Part of a small language model's weights.
Size: 10 layers, width 448, 7 heads of 64, MLP 1216 SwiGLU, vocabulary 8192, 28.1M parameters.
Each number is 128 + 32 x the weight over its row's rms, rounded and kept within 0 to 255. Layers, rows and columns count from 0. The size above them is the row's rms in percent of the matrix's.

# layer 6 attention value, 448x448, rms 0.0275, rows 252-255, columns 168-223
size [103 113  86  92]
[[130 134 117 138 159 108 106 150 127  76 105 140 153 149 150 139 150 115 163  97 117 101 126 154  84 144 135 148 130 200 126 127 135  75 128  93 134 119 144 121 121 128  89 149  92 129 142 128 106  51 112  98 107 171  96 106]
 [122 153 158  88  69 167 112 145 120  87 114 139 138 162 139  91 126 138  92 154 105 154 141 175 131 148 115 109  84 214 138 121 114 217  91 112  23 115 110 142  90 129 118 120 118 135 109 119 122 137  86 108 148  99 130  68]
 [101 142 120 121 124  90 127 168 152 124 208 151 105 121 121  80 122 139 106 134 157 104  98 131 149 159 115 110  91  66 140 176 168 111 117 162  70 163 238 120 129 130 129  50 181 116 161 138 136 118 121 111 127 144 145 146]
 [164  95 111 135 122 160 137 126 165 121 109 114  87 128 172 123  85 118 117 144 116 105 111  65 108 120 156  91 150 142  75 162 205  98 112 122 133 171 167 130 109 159 144 143 170 127 141 137  84 132 162 125 147 153  99 142]]
# layer 6 attention output (transposed), 448x448, rms 0.0265, rows 252-255, columns 168-223
size [102 110  88  94]
[[116 101 124 160 144 138  89 131 136 108 132  95 111 122  92 141  74 126 142 124 132 129 136 106  89 105 127 149 155 109 105  63  83 134 123 141 129 181 143 150 162 174  97 136 105 127 100 113 127 124 105 116 146 118 123 153]
 [164 149 142  69 100 130  98 137 151 150  70 108  79 158  57  83 130 112 112 182 100 188 129 145 139  95 167 110 116 132 131 171 108 200  75 162 151 101  60 159  99 140 142 168 124 102 142  98 150 120 111 146 181 147  62  74]
 [ 71 190 164  91 183 154  93 114  95 162 159 171 160 128 119 105 146 135 115 122 152 133 120 161 172 133 118 156  65 126  94 234 122 173 111 108 150 132 112 100 147 129 171 126  96  71 113 123 170 171 180  75 172 127 171 115]
 [133 138 103 119  97 164 106  99  86 121 130 113 145 109 139 110 117 148  94  97 115 163 134 146 149 154 116 127 134 151 154 103 138 182 204  90 157 118  77 155 140 119 141 136 145 138 165 131 145 107 145  91 164 137 117 155]]
# layer 6 attention query, 448x448, rms 0.0306, rows 256-279, columns 168-223
size [ 98  98 101 110  92  92  91  90  90  86  96  91  94  96  92  90 102 100  98 102 103  91 108 105]
[[103 166  73  94 105 106 145 173 137 170 104 132 164 136 113 138 162 128 140 110 119 108  69 131 114 121  83  53 157 150 131 147 127  86 106  85 145  98  88 140 170 143 147  78 138 139 127 117 171 131 122 129 138 134 164 162]
 [147 198  89 106 124 100 157 183 154 122 101 160 156 182 119 159 104 106 107 111 116 100  77 138 107 131  56 128 146 165 156 116 144 129  73 103 136 133 120  82 174 142  96 133 117 128 131 146 166 127  70 114 154 160 186 167]
 [152 115 158 144 188 145  93 133 169 139 144 139  95  84 159  77 124 128  89 151 161 180 171 150 146 164 226 145 110  94  88 127 122 100 139  92 159 101 198 150 135 144 125 127 145 135 137 172  97 131 163 114 110 100 145  70]
 [141 157  89  82  97 127 139 131 173 112 119 119 167 157 100 169 112 128 163  85 101  89  77 104 113 141  81 117 150 162 155 111 100 202 107 143  97 138 112 123 200 169 140 112 143 165 103 137 196 127 123 113 155 119 108 198]
 [111 140 112  65  37  88 171 175 122 117 164 129 148 132  95 199  74  92 140  87 131  96  64  98 124 113 104 122 118 203 128 116 106 150 146 186  82  66 127 116 177 182 151  93 139 172 121 132 143  97 136 144 118 141 114 157]
 [112  96 126  66 135 118 105 178 124 169 149 169  98 112 129 142 130  68 142 145 133 103  43 129 162 135  97 103 146 124 153 137  92 141 125 130 113 109 156 178  68 113 124 102 163 127 107 132 183 152 122 131 149 170 138 141]
 [171 122 121  92 128  75  81 102 129 109 126 111 140 170 161 134  88 192 195 127 163  85 115 132  74 119 157 198 154 131 155 111 127 105 135 134  95 144 155 116 174 115 105 156 134 106 136 186 145 138 110 107 111 175 116 168]
 [152 142 178 204 162 153 137  79 119 132 189 129 108  76 154 109  76 158  92  86 154 163 180 136 125 125 114 137 112  76 106 110 141 115 103 133 145  97 144 165  89  82 167 124 119 147  76 127 121 113 159 104  98 127 116  96]
 [142 139 152 222 162 128 218  78 161 106  99 107 155 111 100  68 155 156  89 105 140 143 180  96 126  85 109 130 130 169 134 143 109 133 108 135  87 106 132 143 133  91 180 121 125  97 103 113  82  80 160 130 107 107 124 118]
 [171  80 122 120 148  93  82 109 142  89 109 145 136  99 184  87 128 119 171 135  72 199 133 133 126  90 129 156 134 100  92 124 156  97 106 105 171  61 140 167 203  87  66 129 114 107 130 145 140 102 152 119 165 139  91 145]
 [116 166  57 152  97  96 167 134  88 148 104 166 154 128 116 146 120 121 142 143 133  68 106 163 169 147 181 104 146 117 112  57  99  67 113 100 103 182 169  86 129 154 176 157 134 160 104 128 133 102 159 166  93 132 142 152]
 [127 135 148 152 120 137 127 108 142 106 158 138 135  81 142  49 145 131 143  86 114 115 187 139 154 107  86 133 113 116 117 137 121 114 126 107 134  92 129 123 152  93 183 126 129 147 129 119 103 102 144 122  78 155 157 139]
 [123 195 147 124 112 103 239 117 107 125 114 111 113 146 137 154 183 100 128  53 136 111 168 129 126 171 127 130 101 128 137 111 159 148 115 133  46  82 130  89 154 118 145 119 120 100 108 110  97  66 138 130  96 128 147 138]
 [ 79 148 167 139 125 122  51 181 103 126 174 113 127 102 177  92 112 149 155  66 139 152 102 141 136 174 117 167  84 139 154 103 120 175 115 131 143 127  96  96  82 124 115 128 117 135  92 135 118  60 153 104 140 105 108  82]
 [113 122 137 112 146  95 109  73 104 116 139 105 110 114 138  86 124 156  91 141 121 175 162 158 101 144 116 139 128 102 131 110 165 140 150 146 221 106  48 134 152 157  79 155 136 119 112 138 132  96 104 171 171 146 112 118]
 [111 163 134 168  87 126  82 158 158 107 145 131 132  84 137 117 142 109 141  12 116 139 113  65  82 139 135 155 132 111 172  89 132 155 119 141  89 161 192 108  80 114 143 194 108 147 132 181 120  82  99 102  82 117 187  84]
 [ 98 185 155 155 154 124  84 168 100 139 109 106 153 168 167 130 142  71 120  74 152  91  78 107 143 156 130 131  95 147 167 121 104 171 164 142  96 149 111  88  76 126 115  93 103  93 151 135 163 145  91 106 110  96 135 114]
 [155  94 159  92 107 153 156  90 131 171 102 145 116  71 115 132 110 137 133 192  85 163 137  40 145 145 180 161 157  85 142 124 154 114 110 127 131  98 146 153 186 135 117 155 180 158 112 115  86 171 148 155 155 138 109  95]
 [163 117 147 106 121 154 160 153  96 179 142 166 111  72  70 119 114 129  88  69  87 152  83 121 149 187 136 127 115  75 113  87 177 154  77 153 155 105  92 141 103 146 130 214 171 157 129 171 212 158 141 139 159 119 151 144]
 [118 175 190 128 150 129 160 162 162  94 138  96  81 118 147 148 104 135 166  87 115 139 108 103 144 150 176 141 129 136 192 110 156 173 164 195 133 181 113  71  94 139 131  83 134  98 102  99  65  37 122 116  90 175 178 133]
 [117 131 120  96 151 188 102 123 138 124 151 145 114  71 149 163  73 126 120 111  87  85 126 137 133 133  90 152 102 122  82 124  96 163 159 165 155 158 143 144 102 147 134 161 113 111 150  95 116 176 135 176 146 149 137 158]
 [124 167 135 118 114 188 122 153 118 172 145 116 200 197 153 112 111 126  61  95 172  97 146 144 170 115 159 169 169 110 191  77 100 135 137  74 125 174 108  73  48  94 157 148 139 136 139 111 105 174 167 121 103  58 189 133]
 [115  79 128 165 163  76  89 109 121 106  94 148 125  95 166 126 146 119 158 191 133 156 171 151 125 147 111 107 108 147 127 150 116  89 175 139 149 106 174 196 167 114 108 120  78 114 120 161 110 173 115 147 147 144  77  83]
 [154 110 177 167 164 195 143 141 123 180  94 137  89 129 141 149  77 125 142 139 137 103  77 124 150 128 105  92 159 107 104 151 138 144 105  68  94 114 154 141 112 149 116 144 135  90 132 121 201 204 182 124 160  71 164 164]]
# layer 6 attention key, 448x448, rms 0.028, rows 256-279, columns 168-223
size [100  77  91  80  82  91  85  80  87  83  79  89  77  90  80  85  72  85 100  96  93  86  88 100]
[[ 96  73 127 144 143 155 124 121 154 161 176 132  66  94 129 110 169 104 140 131 155  51 185 134 194  82 174 112 120 100 159 106 195 126 100 141 174  69 170 124 118 103 133 128 103 132 145  92 139  89 195 136  77 102 116 118]
 [118 132 168  74  98 127 159 113 113 155 139 126 103  84 141  68 156 120 130 185 191 151 125  53 166 129 171  60  87  77 168 138 193 138 164 125 112 133 163 115 131 184 140 135 145 110 184 130 136  70 168 131  75  78 166  82]
 [145 157 164 149 152 110 120  83 123 111 146 100 154 139  80 197 111  95 111 125 128 147  67 182 153 114  98 170 172 157 139 157  95 125  72 198 133 105  72 116 110 138 122 142 148 146 109 127 143  58  91 159 157 156 124 176]
 [111  93  96  52 128 132 164 155 102 144 129 133 107 137 149  79 147 138 194 137 187 157 145  86 104 103 151  61  99 119 175 144 193 157 122  72 117 139 182 101 116 137 144 111 171 104 145  84 101 102 153 101  86  98 200 101]
 [146 106 113 121 122 157 119 133 138  94  95 138 144 164 179  32 176 155 197 144 165 118 119 149 106 129 124  66 117  91 194 177 158 183 116  43  89  91 148 131  70 117 131 108 108 107 140 132 125 147 171  85  75  57 146 113]
 [142  97 129 153  77 123 107  97 110 114 123 180 138 133 147 155 188 135 161 137 117 152 167 198 101 151 104  25 144  84 167 147 156 147 121  71 120  91 114 161 164  73 157 159  99 142 129 157 104 117  99 132  74  91 122 127]
 [131 152 177 130 104 147 212 162 112  89 143 105 159 121 107 155 181 160 101  84 105 200 177 162 125  76 101 120  68  86  81  85 114 117 133 109 146 177 156  81 143  85 118  80  93 107 116 172 102 158  94  93 160 126 126  83]
 [144 196 147 160 133 112 120 102 147 128  99 109 130 186 135 145  84  83 157 144  92 110 142  69 193 215 120 113 170 108 128 153  94 164  81  86 160  67  61 125 206 138 121 137 160 167 145 125 184  73 151 160 118 103  91 184]
 [124  66 157 102 137 146  87 154  95 106 188 118 106 156 109  99  97 105 161 174 167  62 169  96 158 127 170 101 158  90 153 139 177 139  92 156 106 122 122 103 126 124 117 122  95 160 110 105 156 128 118 138  51 107 155 176]
 [168 142 102 126 124 134 162 121  99 131  56 119 109 154 116 178 114 142 144 159  95  91 173  89 162 163 148 164 159 164  90 124 103 147 157 143 155 129 102 146 150 138  78 125 161 156 118 117 168 109 141 130 101 148 168 144]
 [139 138 104 115 130 143 157 135 129 141 133 166  57 151 149 105 171 141  71  65  79 162  63 123  84 102  90 135  73 148 165 110 167 149 112  81  91 135  99 143 130 184 182  90 118 108 124 104  89 137 156 106 154 105 118 109]
 [107 137 148 139  89 115 162  96 142 131 159 140  50  83 136 104 170 113 143  75 158 114 136 146  91 113 109 117 157  79 145  91 108 109  83  80 136  80 113 135 151 121 137 133 111  90 142 107 129  83 149 126 172  43 109 139]
 [ 73 120  99  86  96 148 123 148 212  99 207 108  94 143 151  86  98 125 139 115 158 139  63 164 140 104 114 158 134 125 162 117 138 102 129 148 118 159 207 133  71 193 165 126 100 146 161 177 113 134 169  89 121  99 142 108]
 [105 165 111 149  74  83 166 129 114 141 127 137 150 136 141 112 104 113 142 100 162 140 118 173  82 140 140  80 120 136 143 125 139 130  99 121 137 118  88 181 133 109 137 170 150  92 143 114 129 127 123  81 160 159 119 153]
 [ 98  75 158 148 158  78 113 133 170 140 123  94 119 153 118 122 106 118 111 157 176 111 173 134 119 163 132 114 101 131 112 113 178  86  95 166 113 126  97 124 105 137 129 147 168 108 127 147  95 171 164 152  88 125 121 207]
 [ 62 138 168  54 126 113 123 151 126 130 192 138  96 149 141 150 135 127 127  98 112 117  39 158 136  97 170  91 105  71 129 120 138 138  75 135 100 131  92 165  81 153 145 128 156 114 150 142 144 138 192 104 174  96  72 155]
 [138 130 119 140 128 117 130 164  84 164 202 189 170 134 130 180 104 144  97  89  91  87  40 113 142 123 132 142 126 121 129 126 118 175 101 124 109 117 160 158 111 103 123 156 149 157 137 134 206  80 159 110 136 115 105  83]
 [156 110 146 190 129  66 158 154 154 161  51 109 126 115 134 105 177 106 166 132 130 146 142 198 163  96  63 130 130 156 124 136 129  82 195 123 213  84 135 163 211 126  97 101  96 158 122  96  86 162  93 125 140  88 121 146]
 [133 126 159 106 142 102 144 127 139 165  85 120 101 169 134 110 127  72  97 141 133 126  99 157 135  94 168 106 101  95 141 138 170 126 107 137  92 131  50 125 129 147 152 134 131 181 139 120  89 130 161 127 163  68 110 101]
 [112 151  87 104 134 128 124 137 126 129 175 141 158 123 135 103 198 134 119  61  76 116 139 140 115  87 145 181 209  94 161 157 128  94 135  88 144 149 146 131 129 132 202 180 141 140 142  79  91 161 142  98 107 118  84  90]
 [ 86 137 180 154 108  74  99  56 121  90  92  95 135 112  94 139 115 106 140 154 132 174 180 146 116 107 118 167 143 109 186 191  93 141  70  91 122 136  91 136 134 110 155 144 137 124 120 140  91 119 105  96 130  84 129 178]
 [149 131 149 113 167 125 157 112 114 164 139 220 127  92 125 147  50 122 149 101 130  68  92 144 157 124 151  79 152 185 143 154 118 123 104 105  94 125 173 169 100 131 106 133 123 158 147 124 158  96 155 111 132  73  85  69]
 [106 124 121 141 122 111 133 145 152  90 133  65 132 143 147 100 138  99 137 114 108 189 209 126  71 164 111 182 105  84  95  85 114 103 111 152 152 113  91  83 149 133 131 122 102  96 110  62 100 130  88 138 130 147 172 170]
 [146 124 135 122 150 117 127  67 121 110  83 108  97  89 125  97  63 115 152 138 126  60 168  86 123  50 150  84 206  77 151 150 124 110 122  82 103 151 115  95 157 103 112 144 152 171 148 132 110 131 117  98 172  90 112 120]]